python train.py --n_head=4 --norm_place="pre" --init_std_qkv=0.0288 --init_std_o=0.00509 --init_std_down=0.00307 --optimizer="muon_variant" --lr_head=0.00598 --seq_len=512 --train_tokens=474000000
Each number is 128 + 32 x the weight over its row's rms, rounded and kept within 0 to 255. Layers, rows and columns count from 0. Numbers have three digits each. The size before them is the row's rms in percent of the matrix's.

# layer 11 MLP down (transposed), 704x256, rms 0.0897, rows 539-575, columns 128-255
101:112067170116127127117167173120077151110179151151114142144119142114185140124165158123114128099112118052136130159095085068120171175164096121137135051124096176074151103106120134130131108137103138142141171151115140119127128116124084118166114091136142149078088157106148150140115136166158098085190091096096112132139044123133100136114119141124189093169058143135115099107135118110137075130102
097:158092087046149145174143076152093134111116134062146109159113088125156214094133139121134172080167141110192112124152161135163097126100127137101080138176117136123112073114085127135090167115178104131138098101164130187136103086136074147104105108132100153080172121148111161166133134175145178101069114153128106119103114156101098153093132107114138101114076096130138124128128110073131152100077
099:122101142109100107131097133154104157131136124077117082190111133129158134150174159103141130120178159078156142135135153080185095151115064181116132057164060115131176104064123156111127139149120151127195103107101111120128188103067133160132112105165139170122123161149151098147136102166076124167096103110126187162214165175120084111118134116085111151168148136123130120176069096152146136126152
097:168149139111134096171180185101103121060116059075126086118155127121089063078142093145145126148154132089144176103131095178117119101147152197096068106116121112125120183164170154117164082158114164146156096087127096106173076137075102153144108129162104059177106097119116121181136116128172096108214103084126089125137099118143132170095163081176168164067094123127068129118092128153125156081193
099:120108187177136071127176122121104157124090184117098127128123108133164125134168106119131148154156184124133097130118125144146114160093165114104134133132112087088083074196135060118078117182198054076115199168164096144022132128181134137099158141120167120100176140133141110111171125084128137148088109104168087173131133117171101097128110169141136175130082130162137149182110134118163168071127
102:121141117119133139162136113149102104123145106147111125178080141140116133111153126162143153109137169109111179161109125131190104096077102182121098135139187109121165130115123158122146134107126161086045126144169131123175137158096148119132031222102118165141095121136118124116094134118084170097166133125077118112119091175134052132153093126163208155115124136173061115142132081134113117171127
100:080059105147103070088110098183140107130130108148120186117119154113147118112139100093164106079075141083145118159095126160186147188190139121099137082106141172164121082170122105131154155184086059134108155146120081154110071061118157112027137210139153153087163126185178062090183128129080116139116143120121133118144104146108143093193116097118144139193111135082108100144195094130129140149143
099:086119108127137111110142119171164122114108127093129119136054113120138098109140114055127181112104087105118136175142065183076096117110065199102152094100091149042109109175123151140068170166152095097108096099161109114146103142144127124133122105106172080130077096125144098133159112141132074084108072167147185123096168144090081109103095165103189181111098108143150160123151108111164092137199
093:157122104143125137050150067128140075136060134091106138093123098083129101124142153113185141118168139035082148131161125154138143077132172136123148156096100144101133104120191145158090129157113134109149119167109094128182141127122146168143094180172175174147178156143095184112096110118101113147147095134100153136090108081163137118159159146117134119136107092186141162113111136181127113123104
098:108178142132106120131073072130108113119144118090087110135182117097126147110206167147162133174116085163106144194118091157076109154185159196147142118126124145152076113103071218127127107115113117129146159160091078134126105134116114070123090135177157100102165157071124121187143133108174082089164149126142166161168183117125153047164099106082173086130114108112088136079176140120112126133092
103:137129149113140126147086059072153067089141128104132164081122101073150155148201171148081147121150133170122112196098195170119123087156145168126157154127126103187122194158141071148139094115141114179072103091124125116135114064089122096140151160109094199149071103149142096082134113144119128128167126139079161113142118136112121155090066110163152178143103146128114117130083140117162143143132
103:132172142177177066149118086155109061091124151181149155175098161144117145092140076141164104135091157255094124136100153130134116143151123134152175108183121116115209089177138121150152091142199095160134111098136070149125090124149086109155117114135138105080098102123184097149136083107131117130141130109133125179124122159127108170083114118128143104107133164101126163177130102171150110132083
097:122123140126103081155124153160093092097084106098109128143109095145116115093146168147113107166054078098160149124091174077140151138121046091176082118099152126109153100080104081196189091112144088129155113108127109121176107092080106174145121095171229117098115103082127151089091082124120106129208127134116116104159138148106153108142156093107160174120116147159138120081082134215108175067158
098:172123110141142191078111164134148089147171114154175122156134153148166139087143127131138096165090058208150129198177109135126046109132118085150147071104125083112098137111172118132120141080147115109177075186138186086112090143154155139128028114126146138177132140133180108117112135089175147149055108076091135064108107131091125090111090161140115151099107120168150091120119132136136099060110
099:120047165126119132067104144124106091168169166077133104113124103128141072129116112100149148081119152147106133054182164067101103079098099063129113097200091128101106145156050145115123106123118138092111120119172100103109135141138156080111089114097105119100128129107135145153103142080083096171124163123135073129137111095165121183093131104134097150104080137122148130145122179155130141162130
094:128135134138070130122171119115120143084127125179191148122107113160120089209147113141071153098082131213172154182153081140121089167163139141171140151174130148086124171157151119109114091159122153118073119081084136118123082136068116125175124110179134097096094142136130163131141094135097114106110087192142140148161137104161163142156106176069123126091133115114115092144111136175120096144126
096:182124115122154138114129127155162174121165188083137079161147054112079130130132127161175151152185123123132124095153150175161135090109127090114072096162107127125153111101087092109165122109162192105139123119130114192181075163139160172080145086177143137090146103156150118114118154110119150174194128139081144129182184149102116167141121156137150140008095123070094082121143144118134174138156
092:144144145091140134142120071104154128170114070149129119125148122116125095198108119177196102180136132115120082140124122117064122134153162161104185181116110164134120097129097092103122161124164135133122212093136183107070130104132144097090110123146100112104165171088111135182163144135076116133119154121140167087149087065072072114101134177133084125124121114159138113111088150135177112083115
102:113112086161119105091134136116134119168144160167137186142154203090132119185174102112161153166095113146157074160149119151147123111089128122089080118104140124102142178090139136153093111095134143202165176156119084100044188083147170102158147126093149114127099156115112142138132126081114132094141161128097093145178169119096079087105181134100110110083100137108125144146129159136057141102116
103:126148140154112167157156166150154122101115108173095180119137222165098139162152105112182135147102155126092142120170143104124124102164066141091134191100105148115182158077096137141104128132143114104156085110118152154141121113169168142161158174178129151120095113062166088093117099142106155169095144139167096101129132115156104116057164114141122125121189146055130122202126159142069115154122
101:115096113168088130051170175184139123124121152129155092042093130078130142066108119100160105084159163106158068166111142151114130151153148194101093136149156161105107141097142164183111113148123143142124155125117163120145087152091223201082093124085103157132149139113085103121134108113077164134099161147147153123120087160089090174111114132161119110180099137079138118089094106110117065187147
098:130114158128109114149158099132176078185128144133116162118086179134161148153148079137143117159083109186081101095065113092133093154143106157093126110156156118084077141120149160059117133159148136126124136083121177127048126128110116164159110153122091144162122137090185177159122103161204140080090119152155159124129147155122162095162101132098146129120133091151143133204107145072112140111127
104:093155138121100144125149148108120134116147095126131127107158127149143102133109174156107114132094063061149150174128150108153119121081121111104117095246121143097083104138147073133105117164105118123064189156117146122094112130140187178109135142152150156169130142197087166163211108094063137143184084107165094155099135095098164114146127117112180145113101104130168068139164116111122074136166
096:195100126133139103088052164089142175163026118090144184154130130166109174125149168145085113099092120108083128118110149137168147096090127100075093114102123128148091109115113149144126058080108105086097090137121093181117158115160141094126107076094114125084073130145172134120075138143096184134134089113140142142146109123134138205114086208133119120120124140144110106154123118129131178125145
101:152159094091118128132146125097109128053070133142157141119060085103137148098101172172104111090187134135158033144155136118124126074106138108098080154148104141162127089109158133126098129135070144093136167131091184113124127116139124083135100138101137123073154142131141137124090109180171123171102110095122060083104143121170128167157147137128101141155092072118163117109130084138157142119129
100:152093181105151112167234148161072195103113130073151109200152142148172068112110148154120106130097116059108128183100118100180141154133178133120109138095096107126082133115148189131125130164149164051113139146113147118141164126117123112145126150093152114117118074171155175123155119146166139098128147081105134087141156176110076167073172144152140108167148124120145118105084030105106165107156
101:138125127092147160109129140146105125114193138140126113115118040166132116110141136115084128168048092086121175088156129102136115171186095141100137069085140122131119139153135135081094098121130125152142171095168071202154120079131149084115093131121071163083166151206149168107112115095134186143147055204130140143047106140144161111119059071109069140106189140095096101096108082101103168120100
094:094139048131152101124081141132178109130163127108137101145108120102142129203098107136108117140129106158128152112175135114171134115101140155131088142164170118138159196126067136120142128106171109172104132147095104158174106106171135118119152159192147113181084124204200131126107078116161168153164158114151129147133141165127173197140158153145071086138188124160148217144078112141128091117155
100:077154087153108117186127174085143111111153107119126173135097107177119112166144134115199129174120111122073106110108172166094154060147114056142087136150127166107036165173111104100128146086213170112151167119145103118146073132103157101124154161105135109143136046184152180109144158165095110063137118114128174127132100073105057078123161142135167147115094097135106213140099161134110162086169
102:142151068118094167209116111058139123105157134092113124141108214165130103112136176109116182115165117124145133159089105160120080034096114182109115088131120080112128170134119071158100132108110183125099131133094156126161124139156129210099109123119151163154112153126125183169168156133125187172084192194141108149145110139097164183124137117122129090122138121063132139117138119108108100146147
101:186133066159131149109140108117054156120149109071129153119145129133198170139082222173071191190120129138126112130095176084140110137069153108115122156111103111122106128088041151098136085114071156173139183103102143171136141135076103132111082096077105097106123148151137126102201179117105106148130136124083099116039168099165191161111093103114123129142139090100152116122179075135133130127050
099:101145121082162094168084158046088162086133092149106138101140096111196066117117071129150096108134170156071129161141125137158106169121070131222122108146117112068138096128122151106120128122114095160205155132121126123104111088133091099194108137067110146117054117093164150138172088123148161140102139112104182129152119158100140126121093096096096187129073107109161208216173143107174122118079
100:133079176078156071133106088144163138158182108106120145106142152153080181175133116122108131108171140116073083158144129139150089118121110136230180112074106134197105132161129107126117100148116171169087129131130063167121134145071145093148106091140140108103116115153186090120150107090221098115169146135118125152110081188093115159104140099134105164128141116143125111121129159144114141148148
098:124130138115115115070121089145088117101085097152221118151137171113147117135097112121122142112191089112085130120118141145147131156138160109092085173075102129161085125124106151094177114108106143167142138148198112094176153171083126136103089126144188062155084107121129122147119150079115135146213141179145115103162129101124116127151072134165120170108057072115062137140142094115085146111121
098:114125144172151098106153121193123124090144124138139156170141071089119163128086094094136122098057170087078166131086138103141133150138089120061136149150155069112153159098116122141154116124133164136130112145111178131075187168129112117146094096086106094105120119138075185145123054142119138081168124112107117119095120179190145199117197150156145126069096133173094129104146149141180134155131
104:087132162126158166119133169153145174180078117152185123116139184146128106138105149114123102147139130173110091098105137115094127090166142102118140168164152143102148151140172175126085159165077113155092092170082094189118077081151149125167058118093073103149104117152108167122120141095137115150104156159114108121069114099107126134088139121159141109131124106186123115105111186128152213106161
103:113129093164100163124119198154095146134045054112143130105115123121111146133145087133070127077076156194123131155097199125092141122129133161107125101156149096137091116074147150090152146112199107119099173071081140145129084133177147129150060083147158137113130138091120164114096171176119060171144149147077100124067149158129130163151137124142165161059144142100105151119133195175120172072113
# layer 11 MLP gate, 704x256, rms 0.149, rows 540-575, columns 128-255
100:103101090143142157090105161150123175165079142113155146152149140143119158188148118131117132098169099173074114119156134111104161121132083093102118086151137076044134156091147074136088116111189175122114114131133133147109115103158080164057122142111065148088103132126064177140074149095113081108160092142159106107182162115110120133136120096113136193153189159139179132209134167082161123150170
099:127142202174148120096143115094132143121144051108149148132114096136106087151150053130105129131137139113087079162158160140135093102115146181094189164091117123177125104125146112090092106111164110141148113140172154122086050127155160127095156119109134112166127171138121181148123169070121072036147071145050186103109196179179096150093155122095144070180198141124179157069116124161140133102145
102:119072152103109092127054096139104170146138113143095162132082112183131081116094133088101083171125153057152152158097096169149106105139164104113119163140103154060171125084107103209108062087178079124144089165120146117147096120148132108143153118130129108073114174152173080065133133212096187087103135189147144084113117166110173131141092090064105112114105169104169128139082153184112129131151
100:141121183149130136134184102123148098114159059164093151184129155115140192137108124089112148147137153096134086156114116178130091164103136108139155154122200154128154093116168145097106135131096129074116161128129125144102141097152132087089129151017157167102119131108124148134151086115102136129102139117084132105163169123092121141135167164091151122132121143157124099122170154149101123078177
097:153152122128192123140048073142140146085110131086105103089098115108180138055119146158115096116162107124110123163105050174102179140168109150134122122095097182099142159106069156111164101117110148091119112132134190120089164116049095085145072083153093156190052137128152114156111169139123154150164113177101154125148109098149130145079105140127129100136166127168155102125129117114146102107110
100:110160137124167104140116102118233192192136133080145125081107138110090102166130140131142148116159189112143124147111148121112153175107110075181135092120125139136122174089102183080092132160130122172114068129098121103168089060068101146134090147147093181152074097075159125097184084113148112094125089045147085147141172139151162114178088121157105126184109131127141148115129143162144107124085
101:144126109099101132053119130104133145150106106119128137087135128115059102124128219171185106128116122036096058151169160098098112143112093246102167065075173154139190084094084106128124121129156120148117102142170124121162108153153110169106141164156064120068137186178127140085170068103138133132111130078113121103184186129105160160143124131090124169155122088150197179112156096101159106118159
100:112104077055044124086149078133167065102152159122127106091137148124115129101134112119165133140117125153099139101133171151187145200144126132239118134150113123154123152111167102096137121127118170079157140106143073116106131079133171121099087119155122069125085155145126130115091140128124077142093121140139132171121089163081134164179132115075117096194108187109171145101167144104079155060078
102:132129139125084132129157127100117113121170110159086066119132133122147130138139177106119156135122132113130145104178151106140088159154166138093072161142032170159127102129102150082173074155144138141115138132093147083173073105092155126075135119129182170124155118124155125133116048123106180055117125138089125128121170080116146147193146132156136129167139137114096133129101107190130134142125
099:038144138071132121124089133108125112077079101138088111155084101147077216137189153112184099141150100080128118078132154168086154114148149098143074124137118098115132140119187114107120155141112123160116140056067113106172134127167121108101166078152178147117120125147186114130099134176102115175129166147157156158131118081113184144056086111147139121160084131126125177103148083103107177126206
101:190101160124146167131138158125149173119153100106105105062097148113070096139118155092156161111128127079205119175073075154177082189085132131137156091164092151105150188114159157092063173160105148087140131198142117114196093044128150139087195115135175089111047175157107125139103119080108115122144114159149162177112102115089107101093183126138132162149134101128115110122061128104133103134116
093:127126137149145178058172146125169159147170151110130108101093114159106105099126106146068097164188156104141127143163078118153090156150162096097125170055153091090101074107119165134101168173108201143114200177177153133142127128151115150101128116069067187133138158187119153178176161146139161082103119099072118181162149117064097125159126174120098108130182156080109099105136160159114146132102
093:173159101175093060191149142153099181143157150167115137163184135126175088099198125091101160112064147124144157154144149155193145096059131133110146097198130163135139194152084144129105115123139145203043083181167080141141154131132132097121138108116164107143094178105154129137067132146119053102137073105141108153114093152072154078128124165112090073156179192140129136129142149119121066098148
092:126103148115143143092161084207131149141138082131068117102109111080116135150116129093108138128191161127060148174149102190151143141115115191131171076130107140164149125136119198143079178104158149109128126107117108167095157138096099088157139104135122101118148118119189136109144140081107119080168148129114118117130184084171146122092134150134062125108152086128170135103131146176176133112130
093:135108043063143132116146152107180129131171170124150117108092130115129091178115137125061133149113110166186122144181130096103145098159152173130126142167132145084142088157172128150142080113110139142129123149141161197157096145072093166138104138112088121129179116113096097107178086152120163103110109097099153108131118089103119103143171073114072107102131136173139125151114201115161139160118
097:091084130179089132129135116137142084138133132153076075156152130129105113138173131116173144128149157127146144160108098055091159146156089133105164123157137180130134167137181142078130173090177141157111154141191158112144112161135126129182172155151091137106109136093098122160167146139156100077138120121178175124092109034074169096088175105133163120137199097127080091104141112068155087128146
094:166112115191092168091138139115120089124125170083123078088142109157135175145046132139207111131081127125176119181200142143163130176121068125135153117102146132137070126131141149145082118111168126128119093061148093081138159136151108157122080158161095134064103097066128134095103123122121095165143078128107056083148152147116137116080169152111118126090128157190094156170054135091141151192165
104:071088135176170122157140106075111116111124178130140115107094153073171093094230079140127127152178118124127064132098147138089118122090171087173123105104123156097127126114107143145172143072148135142136088138128165125138175099091131086061124132095172127058151138115147071107082105139085108138123092127053135148137190109152137123116137150095111164087131110128126122138079116111127162135169
104:069142118153106064141140113142161126137114101122127139033148148078160092132103150086153173140207119120166117134106125129118101161129118127129163168128149125140097158065128080155111124133150172187146149119092143067119111087068053122074132135141121106091092125105113100126157071149121136191110065120163165104128090135065169182105160155169123160127115119079118127214078173065111120107120
101:071096114099125126131133164181163127141180124129161142131088110115098108190172054143119148089149121111112075129149124148105124130166079150087128107136155088066147082143118147120172134057143071099091145144074093167088090127145180183134179099104107108091147161161121171156152109141058142052127164105109169099150131158124115125101161159097097155130161094085139112177144133155129097131121
101:131135120110110135116150113096138089151168103160072095124103094110134125140137125148097140189195111128124092094073088064097112149146143122138108107159171118112089147136109152110111192113187112136138108105125185100111132077193163150135172136127087108174114074129157092180088130124155194153112195145113110197168052144119144135082138171144153070174099127120083116128136144071106159129098
102:125098095114151156111134126105110154119149135168097112144132120111154221092133127090137120125127137074114119133100105191153193080153093088125109138109111125124153128094129148116162126067132088111122093167124186118088112145163093111100131112169162128158092145130132154157141173127132132100136142122092137171104100131121176115035130061189161128125182126113093130122121077080110131121111
100:106101194123137182136158138185196112160130152160151130137157151177135137093148144070170136154189160188088124108153141094110147106075110126108146098096089051095138145076166110141127137085099169147117114184111173109172155139161111107142103081086068119121071099142130133152088164121154102114106105074156124123034127141123054085115068189175128135131133137112122158149095145115128142148123
096:110126119081124107142148133140088186141155186120090119128150118184143074089106079087078129109131190168117136145123127107140186132124089161152161128114104137134072115149142128111105102161163103059154130121184117140173188116167113135134050111150115164166110156072080139077154165129085075161069182127134140152124140170084104105169141125164134127171141089086099119159097161069139118116137
097:151096132093140151112109080168157123136138112123158174184164135104139103066141193086193176105139119106176166093087139160152102091178134093071144072144177108100123127085113230196094138140051177128128116144131175129172149108168164085147119128064099129131144156150145097147120150172150142107080077102125212133088177108138111105112165076114082126162131141112149133077130115150115166126157
100:090102127097112117179132135140093059202109029158164128169117165140110191110162110110133183182155193113117143144100091153115134114129119087140127139139145178142133138159134165109153101183109133115122178126185143085151096109127052165126136085060153118097115104112146178132115075098097100097080167126102096119050154121156142112175139061129171050154053088144123120052132134123101136191068
099:097080096073092132160122101127157130095166145162153112065154113181077154104103153187125113089185162190079135066158138076117140117099148181157125124132145099116145142106149132140150055151174159156125180087111133198141110100108129090115148116077184136174109103125124136080068130140194125117098083117105102184125115098140139147170165125172122164182157113177151171171121138079153119131141
103:168147169176178128142133065068107120141080093123144166107102099109107154122130120117103133102118145081120082128137106134149110164137158136106114114114124148113137077145069188122140139151114159178173153156131112152094115096176152138128143159130185120122091138095123123116109177151155140139168069205226115122096187131064140117099115123198121068162091178143081134161120156146157151116238
093:117185156180072116130049158091107121122112155086177130161094091082133163050177074130147102102067107107109170129093140138156110130142116110107133087082122130114144176132109151136134107118141130178139099127091160144128152118063143131079104109181117112163102105088140174100128123184050114129127116125120062122094098094151135087121100111079069115117136144119159135119110097078095141085182
106:160120126094190151167056116170115081091124106138085143100112175125105173124131134084153099100169112125183121095115127149142136141141118093117067126161130100120080146181163157118137129173099155122138161164156125051142137148093193170136137104106101181112145137124158154141174145117136103095156158156172128120132145109128149155061061169139116133081154136154105178150097171056174139108137
100:147173121155133149132127138140103116066113154105109077138155152102196132123149109119123149084122168144104123137115201133117120113120100114095160105124189154142150115074191110087121117116101184175099170185126096192069084104082075166114101118133098128147097171132162166124103172092179118151126169112092140068152126128096108114100145193182127110075117172190197148110138102062134108195161
104:110117106126138102093099147142173188132117122121094208096173134111228154137119128077172152124043204094127147172095088117116080106132064117128143091089062131158147101112141098131097116109097155116087130092152152221109074116097132090160158157116078162095133136125073125125132150177078120137137130097090139105111096173127156157095107124125097066121179141037110103212156131091171165172127
098:151115122107155135095119100153123135089127110115114118125107178097150172119092152146201104174179122158098118164151148112140082124145158161118097107120074135171143124103121075097114161142133164125128104157121105118108168149150128139100065134170128091160160086133120217082125110072079169186138152117120179185135113137130177104214097180082101132101102117176147113129071113161120146071108
099:126133092171154144170091136179127089136068091117132101015149080133129083136110138150129174126106131076074178093122082112163135212166097068117166149072058119092109081086116099100140161124135101108111149173094182193159115183146106127160145094140086132139145126143075168126125154087071104154138127095160109161158072072140153140148122133096117216109128134155108109145123117098165134119164
103:121142179144199056117149092175112137130154121110111095106106113084140124103112108151168125126115106096138099102119182062167062171117154103099083134076118075153119087093125108095143104121162126158062087141105094154181139164120121130099123058112112147106168119143160127120099073066125098140116110151101114149136082099074152128178118052141077141135087098132099127107110115125141107150119
099:155125094176200165092082091175177091172155132108114155139142164135156121119116183119129137060160089112146149101047139135122122112079133000078117147135158161146088164146084126156115080131133140145124098137127162130127166115117111085086132171096111138146155138165164126103114145149169181094155087133182110167115113090094188165115097151089116116107139116125115075141092106117126033177186
# layer 11 MLP up, 704x256, rms 0.16, rows 540-575, columns 128-255
101:192098137100158096111118121126136151190105130072110104110142090186086106131128108123113159176156122124100089086177155095147165157097153156169137141174136094210119058108100126138122095163171191069151112157144096118109108138122101105095166149112094155136143141148190173162210097099129152124135131130103098074114133139141154149083052085205079125129124067174118129074163155059127133168141
100:140162057125193150085129055097174141140115066126124152079172096137107150125107144156130148080148108158115071156093115145146107129163055129158119138135146107127118110141137142180120166113072133090102031162104106113141131143126138152165158157151124202170156164111110132169112071176080073128125103132168133126130131079160164170154118098092164107155069159130140137139114130124152141149195
098:200092113118108146142212142060139104130146126124166165160114148197158142154097153170125167128166120190176201139149188139166106145121144108120069151126111136135145089078148145116109183162085186179100151110194103132123100139103154162106084160094105111185122104087107126153102140179126122100121179132106200130070199150115160120166174099113144124135138136141136149122035113117146160137128
099:154133116096118143130122097136165110124134138166122152146148147131144082187108166114146087092159091078137162149112127160121070098198109185098159143202147158138173125119077128139118145114150069137146092114118111089151082145102151142095139196063056117156101102170093149109080043185064109147104123105104088151114030192096134093091135135094134128176117160163103146140174108153066116124128
100:125149097094160127118106119186085149093154115150126111198133132094116068098145125109151117074030093111111167067130112117104093100162066136124082073032100104117108116123101129102098136188148143147196089148143113136133138082094108117096103184112147112117149089145077102216159204104116108142097138130121170163105156170144125172139094051184153125117094146160157177071125127118161100154107
099:116150149121162098087131183137075190141096141168109140167156118140177155102147121159110124128154148107114120093154154067156105150129169105162104130060147128090175092093123139125157145155144070086114110123126154082114094177115123131082075152099116137061117120157156095089141140137160075102146074168224098139102109103072175120103139125137148133123170060136109149117165140132079158128195
096:109141134118125078113136161105123144139102074074166214128158069106116155142098096123077102132122114086133106102211156141107131103115073162159075167099093147155130114139120120116154079162151136121109150121084120164141118166095074156092148100057094085175085120171160114116117103118134161150061123097148152171161134191092076130098161168146150131109117167113134163141158080120082178103113
094:104131150162100129163133121070135208076111084166148092115080117109151088088157056145123137139076176143172143173072135117117105219124095140134126150142152078169105100154112171098126132090138114115072119060124123159156129126122142118097141127138169138157111149124144138108117146107134165084194176101126183132120120164159159105092159074114098164194179134116128083089092123156076131140154
099:119123113103194102121110171131183139154095123128157094154097135151106093133091136177114135132108138125130134105111102125134139164093090184059150110164111173115123153075124117139061093156126091135122115168146198120183124104110164101107096171131136127073212167201138147169118146119143107162204152141100102081187155095091093089177068171128161104098163144099143128163104057186121124157129
108:103090143173145121159098075115134086132126129120102155105152128180154151103083130151140114127105115147100117113170141152196137137147145135109079105085133138135153086168136065147104091113097162114158125146109109073109174108110185156094158146134140106131114137121144134133087168127153134164063098171163072098104067150122199200063118120116117105104152134150139137144144118079144131152133
100:076207147166112121144160187120102146074118150156148132169126141156129139111060170116069140155131115138126138125145141118098103136160163135104110080124159159158098147127198146104078149195125133125154162144125079146136143162125159096149117102108145104059075127139158145156053132156114173134132130131126149181170148152095126141117159111110077110180115131146142137156151027166118212091144
098:175095165123113154073116121171152137155130158120128181103121177095193107149114151117179165123168106135154110103169054184069098110163146144087138128125106154174140105152085097089123131123111162184105144163115131158098230159172134135108132134125074199073143149162153111078133145130137135132107107140194134132124098134110098147181138137173166099173124117120146136174153098058166128141107
099:137116157079190097169169121110139134098197139073153134155123125129130141136096208078131129134112094158146091145160187138121120164154118091100066184095181098107077182100081123123095196142095145175193120208137163127134109079149202108184110142114163073093163141132102096204166152153166113075126124151142111143159083125107141131156154173118180129146108135114097138148171170106189134132172
099:144135133101154129107142201101094183190166075146079097138194126102079092154122153114132077139193102196138119108107116137152126110149111120087132171163121102110114105115125116127087088165183066163193151133151162124099092138161194097152149163127154082169143084132126135135157076136097142171155161144179170131133123145111134162138147110067093152074185130134107081140105133136127081092120
094:113156133147058078118140112079094166120103134161111119135074093086167146169117181077127086138169136067178177142145128089049095148138109131177120070103080167129135096110064137140106129132116101129174104150092148123144156147180070136109116142119119082087172124143154133122081167137133200145150076129133185189158079141137132097166110126149128175084103151149136179128124155130126115176166
090:100137149157160120183175077105172164110178090123126148108103118105125119134143119146104101083144149122124122145135087174164135189163090134147109153128185093153184099144145142140090085113073124138108153113136112152107148156114116156136055148103111111149181191150097144145119157162125163142080096131186130165123172127147060096117075164160138135125124095141173194138189150128112058073091
093:127150121078106135148128108184105107134105094132130158059128152148107161146125085100136122060058118064125130137077165123185107093144129113115116143165139117189141089073134099192116133122192094124079118127086127113143112153114125127136139105131137165124148174130162143110168086115111160157137120102120188155133136190126124146116148141139162156097169061174124094088129142157130155108121
101:142128115142114111171150146114156142109060117182108143103166165126129111144174126144139127132134140123097154114129144145093143147142131119049123107138093098094126129076091075129128117106137097131152130191095095154086070162101081117125169162146140166127148088135137099087122137137087136130164124103124134082174124164141128059159096143138135136112217124113170177165098185142103131106076
109:063070168121136194195109143111126115144162116163166148171141159128166149131112145186126126158118211164143071142127054167099108174130125099103123161134089149127097156067128141125121185085171102130140091150146073118149187155183099169113126147105110091113123140097040122178119152153116129182174164093056096118122050107098117070156158151149106134089125100115139115135111110093077098151067
100:188087196156131064109071105100121126157144096086118116205092181154186151119084102129109123098128100158196131158141120111124153109086194121109129127125105153208099122154108157123081125113078150116152097151162121122121111099155110098122123193093155096164149094101099105124127126112132125141157142088094123163111145117041103093100107093165120159142099171162080096116147080130069121130109
095:152101150122149153107150075089105115174153074144147129113133130101125149056072156121100159134144130082078130125137144134106189133120110122109102177101047128125144154121115145190076149164146114129120126115148106098156096069181132103093132097097125058139140167180098139114080120145172126114068076094150119168131072127148178142096178082125158155100120098152109134111121110081096128190137
101:099103081085138166050116117158154113156151156086172188165107112151181125090104139146158118137142160131130086094063071123149150126097153109088108175159086139117165126109120170184058119159071092132108169164111058122136052111159119100176103087160135158128087135122149102118114114141149130120131156121065170160178172110172143095121105091135152094132196078140145102154146106077156140050144
098:128120115170137118135137092113103114142134116131169115144127142130126141141150119122141144101163153136119119139132205100111125098177077159119145128144102129120161072146126125134076176142131132105155133141169132189096089164067143141129129167098155164165122103180164051093103170096144148074081147153176127047175108150188085129151060166118091131061118082076077080086142109134073060114091
102:094138127094152155097134082128167100132089132128114119100193110105131107118133164124066169164193124189156161145167123121084149131188035100171059152148078122128121148080149104080151131096081102153175160103095133086140184142219092103129132133130178133095050122197138117078135124115103131120178112143116145068104158107074132118149113160117114088130100110103154146090103119159141121120118
100:128192160094109144166082101123152109108153132092114151144129069113125171143097126134095109141129166166105093133130121172107174135136071127103106112116126102112123117109096114157128140106094113126151138095122076121127154115110090145196185160127082170186107117108162183118177047146087207131140124098153116080119164140143089119121113178118146141130125217154149146134109171150128068143067
104:120183153150168165158103146116109165075113163132127127087156103112155092120082124137086174149093116186117092102097147148076148166122149123075112074154086089118172119120127091145157088151131135133129087102115158101141120143138121091137120115135125182134156114137190129108074149120176123163144141074163074102096112144113179139125086147089133209141144132140147076185124118171124145110100
099:106168125127157146126094131164160097157100191112106102090072075143173073155156129153122103123145111162117153108124097129157111125107120111145136178148118102134125122128081162169194121056163160113081155071058144134138127119125141148120109171132098082128101085130109072122161179091163095133152125088123168171126137151182152131144187212124104145114115117218091159130082122129082096151189
102:139099131164217086117081113062119162163117132132156163145107136117102106089107107135177145119154170146102111118123146111106134090194140038183099094125123087051103167093116085079106111144130147160150071131122137164066090071135135150068136047040151091120080117078109167112098129151119102165083142115173075115114159147151109124132116126083171132139102134069136135149154117072132136107166
095:130124116153108157197144151103071137080114120136193141155122159179126138095126092132145102069130112050152123125159140159080109131145078097097127106121121148052147114108113163133189141091119131128117104179129188130148163167130063143171141082136128145132177087069219132092119142099092064097120130104169087119127039123113183180120109092193128196079214141131135135179175091150086153107142
105:173111172122138052120115173153139151107069153091062108167138122166156151111120148100122133147132115162105182116069110117138136132126065091157130145099141182133171072107103129148123163123156146150142108102141124137127155096153109120136177145120139113144142093093085122126106074076101091151158114108156115143107096107089239155086085138153144124121134119129137153126123188107092094124164
099:106126200108124104118123166092142101105113125131170109138144172125143038108152092113086152112162100115090156110169088090174112147151090164081159107140140162167099129078141115047136088171064110094123102126145126130084109174093143172125138215139145103157127181126115146113156122055084104130091163149104121123138094163157048168131138134140156075066104135163146101080177179137089112120127
099:098135088140118053121100122101159154172145072089071117162151119168135130148125128104141147071109177141150102052082190097137087134173098124164064169207185127155143093115080116093130096122105148154112133104159117114089136140142137094082093116154077096131106144118163143145135120124084138188139098167137123051067134132141040150165115092094117117144083133137133160159124163182089168156131
098:115139172094136093195156134164175053098087156129173153092098160081099093166132083080084088128144143102117150133107153067109131131105134126094064134185130115146123188168131112142123119136123130145094140141106157065140096123128112114205149115074068152177131124138155108135123195157086158095151121100187065092142141129134079163087077130095191065173078128131100080115130154173149118069144
096:170130097099135213107130153163088147114036077110148170131175120138082139137131070110143162152105152148086179162125116125119083076151138133123124076143068108186123137124124117157095147133116189066110094110137160157178074088156140091082224083076065086106110145129113145072127141124175102073160123142094166092125120103104156101119122163106075169130128164128120131080107073149061174156133
101:092133139119077132064108199144165066193094141116153151142164155163140146207102112125162113121085086164099141083115130120122086116085113104107109109166145142148141220107128147100160140100176138114123147143086161110129124114111159177109127080115166161135079110133148146153148133180106151094173193116105104146123143054137137178175099139110173112163156170152167119145151121121146146096152
102:152139139072100100132135102124146086132119134126138094026121110154128108145107234103060172167081124111111105148108167159172143193120119139129106152099138100157123135131131127156126121129131085164048135140117167172216122164122127127114141084102116242108148129104116150161122141117087139137118161167098150137159099108136113106140209091107126158217092142059152126086176142143175108192113